Weights of a small GPT-style language model, trained from scratch on English Wikipedia: vocabulary 1024, normalized queries and keys.
Each number is 500 + 50 x the weight over its row's rms, rounded and kept within 0 to 999. Layers, rows and columns count from 0. Numbers have three digits each. The size before them is the row's rms in percent of the matrix's.

# layer 6 attention output, 128x128, rms 0.0843, rows 51-127, columns 0-127
097:585504528553482413469435548555438409473557513398477448626538498424568533526509504542464457473564441469493448473465569483519538503523568427347429464529497439585484538486500439529441425433476596518564485495512577537478505545454509462554443598512550496517455504486613513512513594516483505425465462447564457441614482525522480467487572512450512549526541524490543541452498436467499482512520
111:426582575409501524459611542509473498490511487427478581507486495498515465482540542539487552506555529515518468476580561466449471626416508585496521524485399319488500493511547582511533658390481532473490521495495417587476588492480469508480549524454524490519498495507450487451571511481491481492519518442497572561496453528525533503418456556500520545427506508506514630549491471497548452561474
106:450430417501493560481523561422506516523485440532522493521517465569443427556480619495449507539451449509481575420469574455568516526456438390509575558438505562420476588459578441547563532530467464497440531494518559528503424440472547490462627449497521502468527515448518508440545548535430547499529567519493484496444570497455544600471488417561500420513561485433491510506369526577512528463521
100:543499591545489523523564501417486401446472561508509571478531547385409546479509593511382522477442538453460449412536527595513520643436553415610468547528461554495575582488547499531475468504492512555571498484519536470493488503513488647484483556422544572488433511484495415462562461464466501538517499478480449525504482489539542558470497481439528489466473531494551526531555453406486570459502
105:542461537482525506456468406630478565435391534566540500489553504492505501484521511494459491549557568524573562564400527528536542398533504402616519431499463560521531522499451443646524550613412444557484446560585437462474495460448573499543457456535435449470593487504493562541496469505530528461507492485531521495456539543481504504410539527558503492493518466578481436581535542483508557476493
088:507564583544424536432577500455428553527452535516477549511492530417495504466523534430542541472412498432482401432562486515471508492477541500497537515491464445452483563396617567513491470519576492590527529533488432476446533574509465512488510482437573485511462409519536414473498468498610467389487488556484493490530416481524463529526472596485604464532472475399591521454594480401519550501542
083:525484600492483466527415504490460516458486561504539468624484573405565481506497525449491484437594512495498484509447491461489477465519513457524589348510395616513464506453515544477587458482505456581556425483448562491506550496548498612512475600514560588483511600585555536417476529547495464476496495562539514548501447483520488492403522519466524514424448483432503573533466500485498437440580
091:540517427444557588515500531495410525424471557402455529577502578508442493520492547571546501543393461521484503507648546462477611502528447416450568463572518523553559445468441554585482490444593506497475518561536454503529429496487485495480438487475481452459511419514505538538458413506453526547498503430463466446488502419491565491524495472514505499548512442560506531648503544472474457390430
098:510524413524512478553576475535427506476478542510493514512529558561595441483439422490549531493591443457462516511607483488459501479452502454567379421488534382428564545485660547546485549449567518456447546524435517552477598489488518440503507518480499390456500542602477465437386500570446503518444552521402471480478552517486429533512496539495505504498516500445524535540558500481516580546529
086:496468563557524531450582512470550592527608510422443586514560487483456476464517463461591478483470476514507412443536414531448428503483552551544472536525538435455500437562567530473568481580517500510553448440497522514593530509440525592565498574491484504564454479576517359489429542555509470397498469500540542546530475459478497446590557488369513565571467484496491558446540409507514500509482
104:472498460532496475557544453479477480361486551552460550467457500581504544508521586564350506485588449399459561432690491452487493489504528452590549433502522547482562460413555490546536588542498534491533495496517501503548493477507563497515562474479506527457554487513478516491523436492584562475514529453427434521466481495638561493459519498524459422543547537440510436501495545505487543585458
097:527513520512549434411472541531456513539528554574537474359403434502528571564585418507495541427406569563490507508545510535591449479413446469570589427496491449534551400548507512579497523521376597487524475473500484489500501497535519470491487568500481433495617517414502551507544540480502501467532494496471434503561428404473512557551532492502490485432421539479464582494502543539524534543438
091:491576468538425443487496469470590460534476553469564513447526514493434550407544529540573516379498540497400540500396443420532441497421522536628509489480477399443475554496511529408496478461441497471529500526506580576537481480523505545466564449515540464504509455487548515509578544386476479462561502481555568446513510487509486502397454470484470506372492455546514470429533541561439428592550
103:482565489525514506515494533566381448486510531621471492529498507538513571617526581459433390471424538512432474359538464493539572469387575497482506437507572489505424535513498611458478496500508557547547545485458572473521448541493468548515519591447484457497445539580463450463496532548520496453456442541508548532612390533445510564499504536495457534457460587519578521466469482500467517538539
072:430482396397614542466405556483508512544426457548545561531532476477543463445523460429516455568472519498541547488479470483516497423576429462484534502565468460499512465571546542474472560509506562436600515488498587552636444466464481483410545507555564504482488500559544475486428496500463488485460513596504453477519558497450514423482456456474449529480500466634573536547486509561445464461365
091:533474557546562488488519504504623605517591527496554422565529523505576487456583456559485514577457515481562513536562496549454512518502606580522531521394506559405515459468538472455477452491399491506410495483468568443526447547462486431383547510497487522498530506503535522469557559522460529475388535446525415464542548476505400450478491530455518459486487480412372479522479514392495544449514
097:564484451487499586430526464570517444402588510547508536500439434462491461463497449522489488386471515540537448598518467531373578492534611629496508595502493479542480575491500488522542515563507494545479487521468428445483454516428497505439422559458484554508524500514594562489566516529454527480381484431541542495462530521569520486479549442528492629480517552590402496538511489504468536568479
100:469442497463478466471494438518516418499393550522540523548507589516444557577552473486493514468420519570509502473556406553508480541473537458531640378543460339449524546521629481567490487443456477530587478483442537492483518481581543606517570581547524450513455528512489474516490504471515549518426490504453579524506469518419577501478528492515538535531508598459512402527485473526505516563560
092:461564628478565476438484529564522516525507470610479457552580520497509587485474457510475532521457487453457601451564489552560544472444597477491557519534553526531542427534499521410548489483411518487534403536571413461489528509544485509490527432461600438510493464539501491549504457480442580532536472496381512525503493500602487539482448471439413523524448479542510494497496532612412355481470
099:606419583493581515497456555465503561510508480465519398532559532535523483508483472555595558558413548563484569556569450470503404520606469523579587458530391472514450526494527471533415459507416450522498564502503507502428466514545535495410513470408470538515483433450487514472514486442507533561458539469510460538446543479485493438551480567491539416440505450461383511470466472424503612433489
097:520498454355515480524551524493520466457483458509524476476507532574482450529439521603450517545573446409491510522421479635506572470537501461665503435439444477484469513466439496488556532516533524530534505566589550522517493477483495477506558527445491566440466554527528477491443449473456507547453590470578604409429540559515499415430460455569479433529489428538468469549425525461446485558450
099:512501490537557477509479532550529387528449568451566449508437467445559506557506538583492474596586494492483489466563616529427537475407511387441479457463450464515554539451529470557582419515459478494548591529472487518584525552483530447511524504461498540402441557506577570551456538523491551473494524487527497451484587561523453518436536427453482524575561499547523498549497423461396626528540
105:478468568494590558531495476356569649507492492454536526512561459497408516599514408506485554556372457505447525496530453491470514494478491459506514524540480503471514503528523521471493498448542479478438565539485445518382387518530512513499459455552539483504439523379419471557537510404481477507502503484466501484486555455438423506523426552438476461427581521387418565419477514553485487478517
095:551556583452403479451548483434431402436404550483488528505581556481486504434579562482469489418503415439435501462506443440497474582505449429556397514431549479486440504490486499540520387498512528494474453450484465576524515574499490491434435524456433525520546501526425427449448457561437404464488520577452463488528539470510524544489459528473483571467356490465506567493572450444556477512497
101:598482562422567499444503534485546413580504477471507423372549473524443459505489476474452498606542470500517497519458445530522523492530525461546364599421463472643484457570490560535456541526475528411523486517522412585435514479448524458490443587487500549497551479433535525523475571459411488611452529501443519473520536533435478427502479525538611497478521510543515528450529413492527470479500
099:539409463515570513542522474475545461383541516532381493570475465504441473440506498501399507541469498470560516549547426566529538475524494494402433514431485508390518491522538521510531472484461420439561454512525558505574487421490499465537492515525497542472533342501562497484409527540521492507533504494546347462532458490597502394518564467483434432510545449461490485480449480454417535493393
099:565488522585467447455454464454476447493459636459568505485486440453485480523502485463430482443498497446517498466454458494506474446448566603513594475490414551474472574554450481456395498586425481523530497534531534450466486626485542534504400451487385519491557410479537486550514496370603548500481490442508491467536502509509529429474505509491514619492484508479501511546560510461470498360431
093:399501449506480532493499549502490406384533537483484489465549515498593491449540568547514471505485531502485451510503416462500368497512568470518518466536563419503483407608512519517466485441422537602524463534499574468600532471528487496626486488484534418536504472616504452533463531484528530389590480569435445512564471501532502547541441505471444525505432430448543518499508502514501551390404
116:421461540477543470531435502503444503469581513366399592424474517524545525631529494501480447513393488545554501506419523440449429548607459507480504513468559506478435444432490507599384452443534517579531465443495473455506490514470477490623498456474486513445484444442475564546525513528610494522533441515528555497552460457498446558495591577472471530540525507473581520469580543494542519516530
092:475520532476505505472439595437497509485448492508513557476504454591502505603533496514470530493506454567547505533395504553606516449449520458554466516544487432476393503455462461497497417480475486439471601468546555627434496455514533400503468493551377479509546461427524521486509509514463374511526502451583486530444465515360489444452584495488489573419473550561468530474535510471544427552577
082:543480399489555538494524491538419457511546481551448418509518444460429463468548503450626552542507464532444536514497538517485552422570540483594578334511434537459473438495491561441482516449507439469481511469490523484476475473398454531487512561515395480544484463508525400429527438525516526534539535443578552501501491510524590556489513494512530433432480445543398404521431542417470591497524
100:436493520496433534535597520544580470491458439517419413532394442437535500487527476478473483466572546529419562523465484422498509566426493416516550505534503433534527408540503451469484561400510502408559531551449554546622576513497530464527525567426488446465480519513495527502513545623508516560489549623449530503511519490409522491569500509513508494553438548548530521464488430602452552587523
089:537480556438546379445450566468530454566547493397507464459574454604504422583512490581564574556457487525579534453504405412459568519396462503517432391403452461528498400442427501579523557493508522549526510565565579531558489512530560485506561569499438487595509468523497494482448521488491541555455550502539512467504497531471501449462434447553526510458476507578439535475479499505507463450477
091:562477586467560490457546470472618506613494426573462461489532487505438505574436579509556517501542480443491551556519517500400564515539578568489420489532544454589476558436420471613343484453417459562506549578531453472596476470528486453505532500557457492480563519544572540468501555526511523539448492510495503559523523535551432491447535543518563539506526611514545507543544444509496521543546
098:451455572526499566456467493460439537523464543510466492466497528525497495523518544559613478447498455498438495511444514486536506607593493483500498441496520556493506517527496456549473538565402514488489447470484433478472560556459518586572426654526499461463489551525472468603429466464583593611377568481409523573458487386508586630504507440535488507464514485478519441526516477494549524523517
119:486465486463519589547488476554552468633383479456539504432405376496550488473449487478421607476492523535387505472542523481437543447434575468588488532432534549454570580472513481496469498572503453466422547527544485505464512495408534445468531560472472464426487456505508503400501510528472499599546555465530560494497526577435472591431516450563459479502473497575522472569501470470449529511577
096:445544473524469425448496567532482529389538462518584439483511517484511521487491534443514484483410541470499544515432433498536481481533434456455555497556532349499455453455484503414458481520510602519494518483387413473467523527552493450531600475474594440557521504425423489539544468482487472437532424562418489444530470541441491433490439524533574542511503521391510527384423502622512513545511
100:585412555461573426548495494488553565517434566352583524474514517544526455476554493512450548476614536549458438427529473546505591544395522507545607499560443565474431539526486425418491493549487551542492486595497516511466449517583534565513553487465524552475552559482576521450503462397435579547447510470517521517454516499501566489444552531538498550498453566465435455539471575517509448479484
083:512524541463488428479447520443484447574474519553416557467479460385473517516567476512532436507530559634418509480495580529518538526490471534516431531438478461532433485439428552374455507506460484469511509513528443556605376445525419530506526494509601447593501473414494540520604457469540475443541504547489481525569523467485567441545511569437463476556436463542508422396516559488482497523473
101:502466483525401507483467480434515593520474458508630562436415466488476375493444500537475504413505438494609494600494536613470509505485546474514499592508528561520498504566512485503475556512401405503480483466471464512447591502439562490446459469466483596502509462422533484484543534534555511584470566514508517497514585446514413524510614494437503505509547473479432503595545575472565446427495
089:455426531522499566576492565555440584532545499377376476512476548548470541461528582472505486561551483463475451488429443435533568481525525544429633488391522410560486475477493475421468450535460537480490481546507507518518492526542479405481520457479608442515442472461557549524552403477559487415469388549395445493554492545526518529419506477490480526417496499476544522495443497523505467573526
099:509465478485565478435479447475464520508512464502567569566463395552431437514524564514393546525512471391598575505555444482474583463488560448487498494541478456415585523521495466571380480583433455402473516511506503492485473454494522477427489444595447523393537472484538556505457467450483531613509553552506504504447482541482508488411453416560481466487576439554520507570484518431449575469545
087:593511500394505520538448557525581398569459422561480435499475478442491501458409443522505530533530521429534483453473491562454391548531501398539532614496447596493646577428480436541530503541602478481532518501550508513488434477472520479481524542497549533515406466411484454583470536525542530593479538516525453492452562442560508549511520476431466438481489411560481512494482516575504539514492
106:537575514424599576405485493495436493415544510442530505547473535494363539480637546615500517439479404488610583459425517480486498537458479494544499596454418494597545381486448521544494548505495603471501438525512438533470478455546461500471538502546519577465536487474522509550506490386461502535514481446437516439447518466454496419540513549486457483546474475493507484491519575499509462471434
101:512472496496541502552519439689526449532476398486511515450456474544480431495448625520603456532494460435506519546519523547514451508512517549497509522500454567437590528471486466502514497490428481515510579529503532525506542434486585487498494472562467592517560539586615565482565552470479572474521527408569579488442526602522485471399499459575487468448532456523477564570440576471508419516496
096:528480411435480432493489556514481484540554534509535470521485493538385477545519550519458534510484572566426424540488541518427464491484592471484382522458409365550491439436486506450474504447484494460553625550470486542493516465452483424462565575555447516522530472498409540532520595531462498522516538566515515481496512551478477538430522401510489466402470578445533534509447408459532581569602
107:529388501423545386477456578505413406510458561382453471489491501467529523544543413482523384513463482487472541445493443523555582482436509533474527544494449414430541529557439498439387465527520454508543518499551474520482533626514465490531499522498501529528467497564452498515481478525566534458468491513471527434562544493468426471557525602501565534507446392472434537459513447449479413498386
114:444540494631408497417462542498510530508494531479408511461495521410508513505498431424451506530472500504532417390559524473570451511476476622423514529516517497556539552475473576492542480428518494499514490463453503455444521513589403546530446498419566524521385503500455490584514537477500457472440395552374490528558460466472429548515408454460466495435524503423627520462473469528517508488498
089:397467544461509427570471600475543483540495559461455454511516506462570546517487573565493499533541544559497522515482511524458469648473493536551526474600440461539404494506378540525522473453447481492496521499458541483543529497530448513530453504433619424507455418426521496619474566530494489493562460524439573503522519431443516580505520491500454477439599473494498568335499433534534508479533
107:534581582473554531422507428552593581449577457368546469532552459559412442517554470509494546513547616488472516544416472381461424436493528506564473528528463468556536483493497399524496465406511438480503494513467428547465550455487547443500493464504534480404454436464484555483584504445484512519498533477436433472458499578512466513466462493453507480412535586461555499498495544532433481569596
083:502516408451515426596537411497541467431479508387539533440576605586502494446547547503510540489527523532501513529541501546553487497442424334487460374489511437554498532528473513474383513456424559474521529504497451509514468408525525548488510627544494510490435529495534458482530524463452493436480558483474580479488474495463594544506497430530420464502543456518544557463538544499482605579535
104:499477573548459429520572530441496460426554604601477525406435473424458554435462537413501513546463472499431466471385421489563529502517486451450540595468503520519480544620457519554568413484409582539537439465474511443492546495587435430550455549524573524517503534481523487489471497467502477443540449541460521502531513439534594612489448530497430473484489504465470577473436532496547426492452
109:495422464566498389513501472552429512494446506502507505432446479504512476595458554523469487440460438587531468433414567442484570493487571476529518576514471543527462498620512489518497554475528527518539486504506427482503503494448492435459533429552549481527573570486401503521530457506552473530484501486451596501549678551441498492494574488439533585565514548538501426517498558654548421552500
087:373550529497434501455569482469478457488644515505475516466508508470466516480428543442579491536516427455544427450548405509410482593424616456494525465555465559455504488435506485430505516602452554563556523475527481459556594480491465629568519518416510456539494515564499482561434515533515546455529501557448490490524466494571507511541464546505500465529490442422567546433586470539505429568474
098:570420487462565541548425430542407455481568495519478500537493562555488520424575539496451481483420495384507511512500569469478588481596412649561508443499528504544435471507510532443435557471532463528565512555536436451483512502403517585448503523489491491470459482602487524449460510522463507596505521490507481485531369522577519472436472480525414540454540441597541539531556498448424523518522
112:531465539514549601515528486513557462436522474544437447515418473563507466507522511534612475569473589523410456521478600545492562490448543520489499486526438632509544396635429482539482538551484545492467531483520496455514558422446504447514454512536411469428515446502572529502577530515467490569516523410456418510435503511605444598458533530588489449486565476512475441599556509513501512493485
108:437520507553444397509454527527508526474499510592467498567536609484583533410474553455562374528503479494502493508525519597530445569487495487497523456396449539487470647537490601459548408519498506507520442422477530515484541426514486475486361560485531494483425480476584509520494529520530449471469458417458439500555467447536517463555487470470499522519490423442533557438505438479563618447457
107:531429493512498468524455530500531556569620601472480515530511463528496557379431522462421515415482484465559466416501481564556373505563523562506484511501587446555540498376487552359504544499617521469547471498496488546444527543528499450451502397452469430582485479558439572547433529428525426461476446575456449483512533506550388502513496503494472560461464497467496518500519496498520479480535
088:510477483420538447518501474514462403564517463529531489443519526481389460509444454478511548617445412503487566512476539425539534452340504604581520447464483502439406550574526484412436571493504485528495549554550531494548474494442540490504553526612530469575566526596420475454489500483438528565455530499534581516496563554460522483476471430536489464490550566488480431475481579577498489561539
092:509440584440483436441505454489541464470441503502573535573387463446643492502558512525534489549501530453521503524359499494485505444404506528413427478481504423465494519504481472438505396582611528513454556577517529575520531556516572451524455375477492434540488523530465565496531448415575504449419490594511546497470501519502595535511518501462489493555532460580437516487507507440462494542521
091:509527457363570494512477487436441455512502486493459557425529542506529452504479544570561514491456450507429548507543560458524618519508435519551482439516545422510465537466541485556488576478572522443475581407486470453443505396457530500523498529542519463402516440554546460477500472502519523547507540364485583408504533432566488539475587521576449415562551424525535564434497471426512591444490
092:474536501500509491433456554503484488528574440489542529494477560481544528375519457596427435531534527421559518560531504434450575580542532381457512462493524516486523507542488550397425433424541473514517524559439565519533427590554493525474572624452489535562509500480436464531551497405485507571531532535527505515430532432471513399615413492505491506543555497506481522506419587508420456510532
095:465476534458583451465474458496526469454425530524506552563503567479520493422437610526530526543483562542544519488463523489561486496381464482424498517541449445554476399593486475492528421577462554460427493564547613513530545540550455504468539433572550496533497423483518455531511400493445488509489493563382477454479560450535476428503435421464435464457499339461482585525549465502485477535478
110:619514506505632503591419391617556486452536462504553462452605474461436511505445520577513524574491431460474583532524519533512574441526489439484556449515452421506521499508554442479494580538495533489418525509523460437488477392485559481470549515558494502484525489516510525553524466421412538629472558465538521456439499541559463449456513456550458445502548443519381495487472586514482493494494
095:500489474435491490493436545488561663439469538494505555442617545502500492495576589487512480570478588542444465364459408439573602510414452451521508535598582458588442461568473492450498456544469509492506466471534537537512557499550477484538447503475524501520460420474482425500451508482506459476514466472490454551505503549430409545507445564490532505444491487416509572423416506476552447442468
102:503384547583524414574462413563550385450483489508464456469595537522486475532502533524543453530484553553557377453542480477529385520466451482458488433488480472523539451540530487524504521451521530508540455541488496499528583606504446520548600447493495474513563441507524480575496518374580430461473499476434439424470528544535411453493578481518511498503601432437564529400542488509505471475493
095:469463499519485417499525569483446537499381603553558490528516565483501464495469444484476494474510485556569420453472527481601482508524519642470457447471487535446445492568492421599481522487635566511518414491522474488434519497506435471599370504481487516526564584517419482496448509478572463530479506477532592539534546407489518501531481588515446547509538506517457449392567495568555547501472
139:450539500432434522507562557514544487525552503465506526570484541442501542532617523468566494525544533522387493461553447444537416478494526366494461435576488516515572525468457582535461482461602569473456467479384469463524590499456469485578459574406502449455481556570438478541490499489588520481529438619426532496506549509540520574570494560546484451553473527455584468449500488564532560478498
096:471620419476460569580473489517415480535519479491490467604506481576458489543455505441620466441542522548486482521544481457412523441510505462441519483497607501520536462414415523400512606458578403544510468576475374478475502505465572470408523432501401447501476459584514519462439471522571523421499506442443492508498434532578465522462490484511507544446520566500502498559450499523519516535435
092:461584562497397473539555600481537426460465548486549568453455536573535521519477607476560431535457456561545423532464486404499450540458500430588602512525529492627454535464445544486578442560443527575529479493431550400488535583542507565508496508459516588534412530468494528567561468394503495481583426534467515514485459472466534424551496515541498512544490536480500487511491482527505425518560
100:476521472643506483481483361458444491513470503548541524478436446378523535419455499481532481468438462481490496502548555523508490459390435591463570495525495490515512564470475421501524426494489423631425491486540626441494524536478512516576506486466558472529522461529509512472556585489478486477483475573427462471492408576588407549585553492535512531569500477466496523471526417478509566546426
097:386565609493544476456566556478476544397547550452500476499510508450536589524576553454488433471582566616498445585473494481521410507445545442470503445507428508533525569443446525496549483535508545510571484522450511451539465612521476552410517473522545505526464514569472523545602466523553497407559492607496437538573486484527523552565512526476535591522465499518534521497620505475456550473445
096:506453583480582591621529471484463497517466463518503452516517552442612529552502501577627474465471482521592575501535586429446457493502435439454409568493583614465478523420593550537475486441454491546518525458476529386494489455466504542423518568612514528420436433466546511491563481444462520508468485505555420514528457466473533448464508501532543519480507535551447596464484517513520536482498
091:499552483447492471521409556495478432526512495467569496601563492457632573431527569524444485581508497501595480520417540493529501438451460498414506461448492578563610544426536535576475534461524482535567483507482556449548520515520512430503502467569526495585576569453520485539588444484453466526450522529448480407440499588592437547468482477521608478522485537478535481502551522508610526441430
099:586521450511518484479511532501511583568523571576493491502515502445496537499561468434384483454506410594522495452544490561506527492440476576492418426482525462449585569569379513464381463483527568511487467499443453525447476501480519464536458438514547452419487509537423501496578502505510505458538486442442508504497487534515547487541574546510450544590533560426567344412562540582536550535461
095:547506455551457542462515502393576534503537399506516523425467422589498482474541499458509566487568476365468480542477476510424441544495569539586512551445534498330444470532518503416488440550477430481524543520550467482471497398531541418575500476533423427538476492547495433472413545450497442508516538527527510502415526579509454466563465552552579451540516536396540459502518533512493502538554
100:414369522528420576549507465477444470440482484553488473553586493501522592453463519430468435597520523500462430399537499491541466527542432479519545441492492431514441464552478510500513565528533572567515398406475519486503599529541496502527481484335532372518451515520488405512508501512546466460507435545540408435454413542542452455549569492466495444480494515473511457516521456453498538525455